From a checkpoint of a small transformer trained on Wikipedia.
Training: 163M tokens, 4966 steps.
Each number is 128 + 32 x the weight over its row's rms, rounded and kept within 0 to 255. Layers, rows and columns count from 0. Numbers have three digits each. The size before them is the row's rms in percent of the matrix's.

# up: layer 8 MLP up, 256x128, rms 0.146, rows 100-116, columns 0-127
# down: layer 8 MLP down (transposed), 256x128, rms 0.144, rows 100-115, columns 0-127
# gate: layer 8 MLP gate, 256x128, rms 0.153, rows 101-116, columns 0-127
up100 104:188119121161064179100164164163116116173124160149147165124118111122127117142149153053164157151149180101148122102170117102124114137139091126172077094112090125167078075130139127061104085162149104134139162127144180065159162193128137137154094075130120126175101097109132136080103162100062146152146146198106140129114167091164113167113193097197179152152172133133132102141141132080107110145121
down100 102:107142123088157112109122101152074162163135153132120137124108089175134166176117144115144164145094127131094119140119099162096123113117138107082164163149139142143045134142107078122126103110125088132108106162071150144114176182096143116170112115157127081061133178160122167131188136057200098137026170114136134094141186098070217112166109114132132111159123139159108140115135139063137167139091
gate101 117:064116107123147122162127080141165126152158168133164151063101106075146131174158125103168136152089100128103125106105107121184096142146148092122133122163112100105155084121127157154121103104052149133088085160120117073147113160108155154165150094149086180152123125177138108146067130149137169184158143094138155156081112047190130225148097105160120168108074164160085136132085127119124071141154
up101 106:072119161089102119121155069124091122142191055170098162159132119072152151141124110124188139090140122118078112152041142089097158140168137169117117110132100181155042109122141134139116184127158119096153106163153121121136145083077060122145103152148160188137174077149095115122136108169192125116146117094106104122141192134136099127146159132129128148095160141147123099147139141099028135101149
down101 107:119135125151114144150123100148142155139162088137095139114103097169128096174099162105164134076110117187128119153130146143142060083086077106198147150140131101131121070099227136111064093133115088123150102176143083124130163120082156110107104087093102090156184068173174141169178109168138187150117096138135167077123143108068098128178122118120095118139132148157070177127143096150107143171104
gate102 106:170149164167112150142129178202171093106164117102130152072085066174161149138086139149167058152086122084126119123118108130104119177109144137143139130156171096169103077170155143150135066091106112116160078121151116091148171115136120158103170146144135096079145190129169167115099160123088107131124104181196164098178116089136131107120114192141134171128168133129108176089135166117089102061114
up102 106:132120206111107179159121130086093114093179149134137126131104178125123193133104121079133122114097137064126151153143114118134074145162098151148132113101112139208134087105157133119122097141132105174122179178130097154127141148123188105099104110144085140104102154080112131062085075156128142152162113104120174063147114135146147173141090083078148180098107128185150205105097104068130164082073
down102 100:201109198150115126158177186138125151128160079130108119082105132149149183144100109128141104135137110123092142113174135205111160211156124124159168143109182158144142082114150147155110111093108104084175099075185105135120103171136104114127176163139115142101155132128204153094163143118129116126099106189165181093179088131109122098140069131136151147117097201151087151127128172074111147091146
gate103 097:070138130098142107085097047174138149123114173098132134076172130132123198171143135124176089119114101093162115102220109070164125140135150148115110143112120130093103092172143110150157159078135164151135132155192119085177133158128170158162162136147167183145148161132081154121122151149123132134180124102174118167079088126157159193116153081085135147120166143127111121147144116067056182117130
up103 100:118141098098070160121138172115145101166054150107075145119151140107147140109172151122195119089130104157115183116071154185134149092086119124182170133107137140093155179084115062156153145138170151180154121076130145110152126147159133104144098101158092115120086170134100122128114141138142080053114158114149117129115086169203121165187107081174114097117156135066096104193144177124097108150144
down103 101:104056161093158057110088177118153104035087129112117166149078131164113149070144099087131116110142119175105179128141158097139129098131192074167077167169124153109158090162137124158099134117155110157127122094100146145110126082111174118148144109144123089202161122104109149063117075158094137166098110233116151135118133142157099165164170119125086148135143117136112185126101118133151127110140
gate104 089:109102073108095147160113134130160101139100074178158090196120125128142087113097117123107186139144128163132152112126136143098111133136093145113149157111168106108108080181079132114126211067184100133115076166079110158094139151068149076082125158139084137135116130164110114145091126107131135200096128087111142165161165146105120085098135160160123115146118148167190087108201133107225146169138
up104 089:134101151125174148072167147070104163182142092141157114112114136145117115163112154110172162142111112171148121111059118104181163090098049153094090150115154175116186122157111089164154116172161186057126168110165148115148111142086147099154097137047133156163103158154163162071104063081102093138200157136141163139131153150106106152174081148144111118105106106084126135150151158099118122125122
down104 093:119113120083097140099090175063162198107157098149158152116127103131095112101099127136109125137070094117137128119120167115116164106112076134051125123125132128127139063177077150174160119120113160098111144138123142068147186147128132114093100103103155168115097119113103117174118146128233126146202136197150120111113168163103143159114064118208151149131105081116099168112104140087108064095140
gate105 099:062084165103146143133096101105160106128122137137157131108110099156115124041124183152190092085139138071148113127130138132191138188139176094051132083116111106133124126162110129092082118166119127161173188140113120106100137085137115149178130159141086147119132137145103095129096123121112035151140124200193098135145078169077118123117085105102100112101163201131168132145109109136115146175167
up105 102:151143130105109141092092092137128103094108120135111165138109121123224133093142110161155137105110137145123181118127156118089164103127170129178112115085178089142163079101146158115189120115123127166112068154147155097121134127124064148123136152062188177105117095069094096127160077146110150147107139078162186116098176111131125127159144124089146169177094063097099144147136202114213131072113
down105 099:128151149096088149076005138121107132081160133149106171112117080123172139131161108145169136085125105142151158072141110077145125135103172155116110158130148092100124113129132140110156133111191126130101108154148133120095070104104129135166088181022164142075094101106067129105096140124141185158081136102130180081182131092161113135118186110076123142097111120141172100148125141142169134109174
gate106 098:088092145163103117167130125130137131060150149182100121092141081154103122163197119116130163205106167125158124140196076096129140134035124153131053143122139137138150165062146146070090111105109158165119121160142155179126111127093128117089137109107070176133144139107103096115131163095187137157117154165162141141173097184079129104182130145105096158132160094176135118154112115109115099120198
up106 096:054138142129168064132170073115104123082139191125167111084147081123160138145153162143150134121124126106129148137180116107112116136135132125142125134048126103063078117146158095129097158192064094124125142125140156164205153080153136170149086137173151110139073142112086170095120119109130132123101123085120158093128169138120147115126178074090120100125078064162137104125194069124097167073151
down106 096:135154124105104119086196146131109135142091140163177078112117127100128110099079124082146202112182094103103151157134169163103104140102130112176148095108108119090105046078123109150144165150127096097219119109114113069167144156149087128133110155117137131073113103121125141145085078106097107103215101081084146131149081083122112105109162138166151103137101114123158148149149141215075117093155
gate107 095:160128114129180158126118079157159104146125121159171109117125142158073117098116124157090097137117176090121171111132134093113169114171161147141128178107191152104192125135103119133136146130136110111084148148129104109131116140156053100019151149064123072117067087094099086142061138098109098122117131078141157093162133169144188091096161138117116186159159112152169134181080117069099134138086
up107 098:198097161134101154073124083141144125076192141077115099098170147075127089157117179106121146145088129158130136094155144101157137168098130141132162131098144142154086112117169155096179109141133166079115144076139121138157126047205096144117112115089074099109149089149162114144102092160076096036071088132148129120134132128149150125151145036088162162070092135137143121107112128132112111108109
down107 102:166094109180102119150073092125123139120212114101136120157150144146106110153158128135149124155173112175084201108097172136137098110128156119095134163127182104171114185129164164084101126143114110129108105152202130114137070114108127149101131067096119149161101110087158071158142167150148160152121128185114156174127089143156156062166117057136113143097135188128117119136120044166167070121093
gate108 096:176157124148081110125147123113163107131125126134150150141105130140087072140138150162136120126035056118114105135155142131138120126175157095139137160182135084076149115094140118102127138149152132144100041117130118135048139182193164131124150082139130231143109188131117178102122167113138156153119114092135147111179064076112135094108104178128169130083128085179105174113099129108168133182119
up108 099:102141180155150098093150149157119147180119110134087107187190105142126138152124111142142126136155154113115123110136149151153158113067095167137129175088093086126116080160157144127158071058151106076144175128101148130095120078074124132169102149086178118072141167128141135126148100165159120121110063136169175108102101180145184131133157084065103149174122101141159113223119130197105158117165
down108 096:147161139173104141167034157116159113146176153105107106159097108111126107141089103109115113114129117131178186134128134158154094116200146073122138114160090120120089150091147107122103116125060136156127142068086104108164121175176142152157124087139159080157129084098163110146135137137088175104132161173114101056146080077024071144150147115121125112133106141088173190088164143146108111143133
gate109 096:134123136202075142136028055203111077140150144091134149135148111148106147135112116091091132129089120131111107123175134121132105171069114106072110113119127077178107113154157151142123088163150173082212071149123130124141131112184128125112105137141091165130128116188120055141099154085186114152099064103119103089133155120092100133093117080091108144147117144155149154144087096148101157090129
up109 092:172184114099149120125160118131157143093081124118134064111110142114073153159088110130140133118104154095084076200135130087169123148163158109155094105136103124109107167045117165200125128149189161171162085168197111103131129181138186126132079107133127089137125103134138126150103117088081152139157129099161106180173095094099110169072179167125112101108156127117123095133102073067161145109169
down109 094:120046157155110185108098121110160153155120141140145108118193133150141104127149169150077082107071108140141125200162128153152135140055164095100191156132101181136133151037162082147108176128147134108100124131163145136126149152140063137131092129087205128123099125160162143162111053116110092104110197093111095111150145108112177180142121107124093163135108194131120129106148164149126135089136
gate110 094:148068169166061112094038141091094127121157137135128066089188161124138135122146195202130125171166109086089146157108138138146150137153142133133153185139146096161101152109170174132080130167144115119073122119131145105097151089144120162109143186145148164090078131168066075092135076103121155165106138079105111163113105158178171159131099107085148102115135120143120165112146169145187147128159
up110 093:127118099075112109101118110105104135152084113156095116166166137076114159157162090177132204142155093148122150115204179163083117130108103041121098199205093176115170172085084167119146112128153156119126147128096094128091170156154114143116137121092144132160116088159133126161126131107121089080166070107146118110077141070157119152129130150067131174097157112148151148141055175122133101113110
down110 092:086149081052153158142169168118140133115103067082114144140190130173096088091159147113167125122177098084113077119159099214104134135143116150145139159133184119106142163114111150119093150076120086121120177198143170154119107109060127184106106132114147078092116150099101125129146152071167091131051125146144162137129110106129117119085188103109143123111126169147164129063193160112141126127151
gate111 095:158073204082143125136123139136170157153167114133076161118104076095153143105139081122153126079100113083073133154148163099107102130091076157154085128084103084112130096091100142139104104119089176093117121122092129118097091122146204205165129125142149139101149146048096086137134129147124137126159118110110101096118198101094146130092150133094033065118103160184091141162149118140118152165127
up111 098:168127176152124158137158164131155146116150101070150102140136172147111084156137119137101108168100137177204128141147071190108145124153140111122090152169102118141130114115134136156155086140129148165076070109139109108147148087133137051080097107133171169096113158128160171178118156130124134095153164072099152137127119051190161162085182120134096187101084112110125133089123187140060109061150
down111 098:123050109110071083145083108157098124195141131086170057107125140156065131145131119135200165131176159112165160135194137157177138107102128126110110162144124173162108141123132118109110178110164141158093152143124094200135119146142104096103156186123142158149091185118185156130122096105116105204100152151138131101118066157182152124147108187154081148106167132153139165113143139147135065132096
gate112 097:141100126161119118085115113104152141100142088123117151150150178125147166128126117115079133136147132130048123100137135149150068128143144075102143090169076139172098134198074208141136076173162108102105190174145121086188109143136172147114122128136108095063138119123144094128137146140093134129100060109155151113057164143131147142100131157101136155136137144200140040075174125196143136170139
up112 098:118168176142124086150130141148148130135135150121138133122165185133091088119140220074087139165130171190110146148182062064099108114164110176200120164172116109094130141113114086187120118111098114134138132082110130130166176111162200121154126151128140120142109136082103147085113128205148077109143114107094147169050092109153120131163175149162094123142172097112127189110163144156108126103146
down112 100:135143122088177096132112127138118159114102115166172132158133109123109108078167113162207129155162094116112113147109120104123130104235122126134133124089155188142164082159066119201095163131127120160143213170105155161104135109127081117061086146137173086076150115134091032108129129082151123147120154125171098138155138111146153139127114147095086084146190086166115149139121109110132158086148
gate113 098:137130126082127167183119090112124090127114181124097120157119061142151109109150154113131172096128080090095144137059171099136102206091138125155122093130192095145152118137116138106073138069132173129114130121160183124115157058082123159127094128139101119110127157137111127123089121086090181213143103122133075155141120169233154148141134082154119142123137197152119086098107097130145187144124
up113 098:156208109171122064054117134122084099095112121140137069134117137112107159089145144129162122150134112151172171103122061176188137104148097178113188132101079100134147117085135072126183083137120118097140083061143154091077131128164166153181097133118129148121119128112121096146139125163190132155115171116104116194153177158056085082120143110115114104121088102103097139166127100134095133105083
down113 096:151118117164102077111023105146094123074114121154171136114135103149122172115125096149214144134121112164153129102148039135159156114135092150113168142181085059141138125126133061162216121130118136116158144119118152088109111108142133121123130144070146142181090105110124104099085109133198142126121147105110124143117190169103113127102179136078098154076147096127116188134178151090081101130114
gate114 094:052132131168080099115139157102120118113120147111149159050156103058088191098121107083193147158152130110109120157116136118135117130123055119131150147119200131127127079195149116090172114106148114090095087150111124116135139117121078103080063084107063102099112136081135094111142099056119151138109134131090137178145125181209182113144134160103114107083116152080154116154170113128133121120113
up114 102:091123188176126121165185090164126040115095108128142133098093114113171155118173129139102143156094101096140135115078123122091110140166132168130124100131138106094152056125156135118153155094155197023150104116146148094109133137136102121152097110151098140128153103118108111090138105162121174211087159122121153157164112185169146127100146158138076050156132147049107103147142088139118111178096
down114 101:134145100118116144094151085200195088135125094148175125166086135089126103077095081104104126122098121145104074160178080146114145132136136104123129159123095131179133160060131180069139143158099103111102180042147079121142123114163171150146140117095132192171152106144134097136213158172153141134171133122107128108075152135153084126130126150119097102068118059186086158092124106145101127133137
gate115 097:119152140081123175141067185146113088111108107146117087123091131100128154132126152102142141176129155141137116108078114127185113128195067179161099120118139136119103158093097118071132166122082111150122113152161164070180125165113120057118215176141100131142154127141141120079082085092107142130125105105119123089167153107110067050165108115188102133136158164131155122103202093101067116124163
up115 096:153104166197128116141152140119113125115142082116095126109121135124153114183084141092136118081158100064137080177134140111134149164081124050113156093112163072125120109130195073144140109143088066148164094113116120168100141082144115175158096136142120135095109200068147118121140194149154151168124177179150130120139085080120170159087135152077202154088138113136101106152093145135167162133074
down115 096:076125184179184105100144119140094145129102112144099146198062122163149134157086155123141078059089115120123106146138127104178109118083168105146105215142143104118138083140115136106161107113126112132128112161128167162082120099074066132148150094154135118141105160120076159136044146096086139168085099124123116160124109129110169093071107043107117132098137170091129105147142074087179138116168
gate116 098:082160172088192094088102161150119181104124127186146120178107095186110161162179099158111081128191140176119159135136148084134096152122117108099162165194172119129152170126112157071125162152087143123150122167125138154149143151139165126089121119078128140150113093112142129179115118119111128126141145107175206145148076105112126118109085121112127123157091143152112087198147159053087211122082
up116 099:121175110059168132118171141113121113108097140086132100160111183130122173119178086169113159115144086148189161142119125099140116154147167114089042161162136128134182192160156162138133140170116090096172119158098039159090142116128139104180114134091080123151138105093116175096124117167146147047157146127136167157165104158123075157126071114108098115152082179105101132153126153100103156075115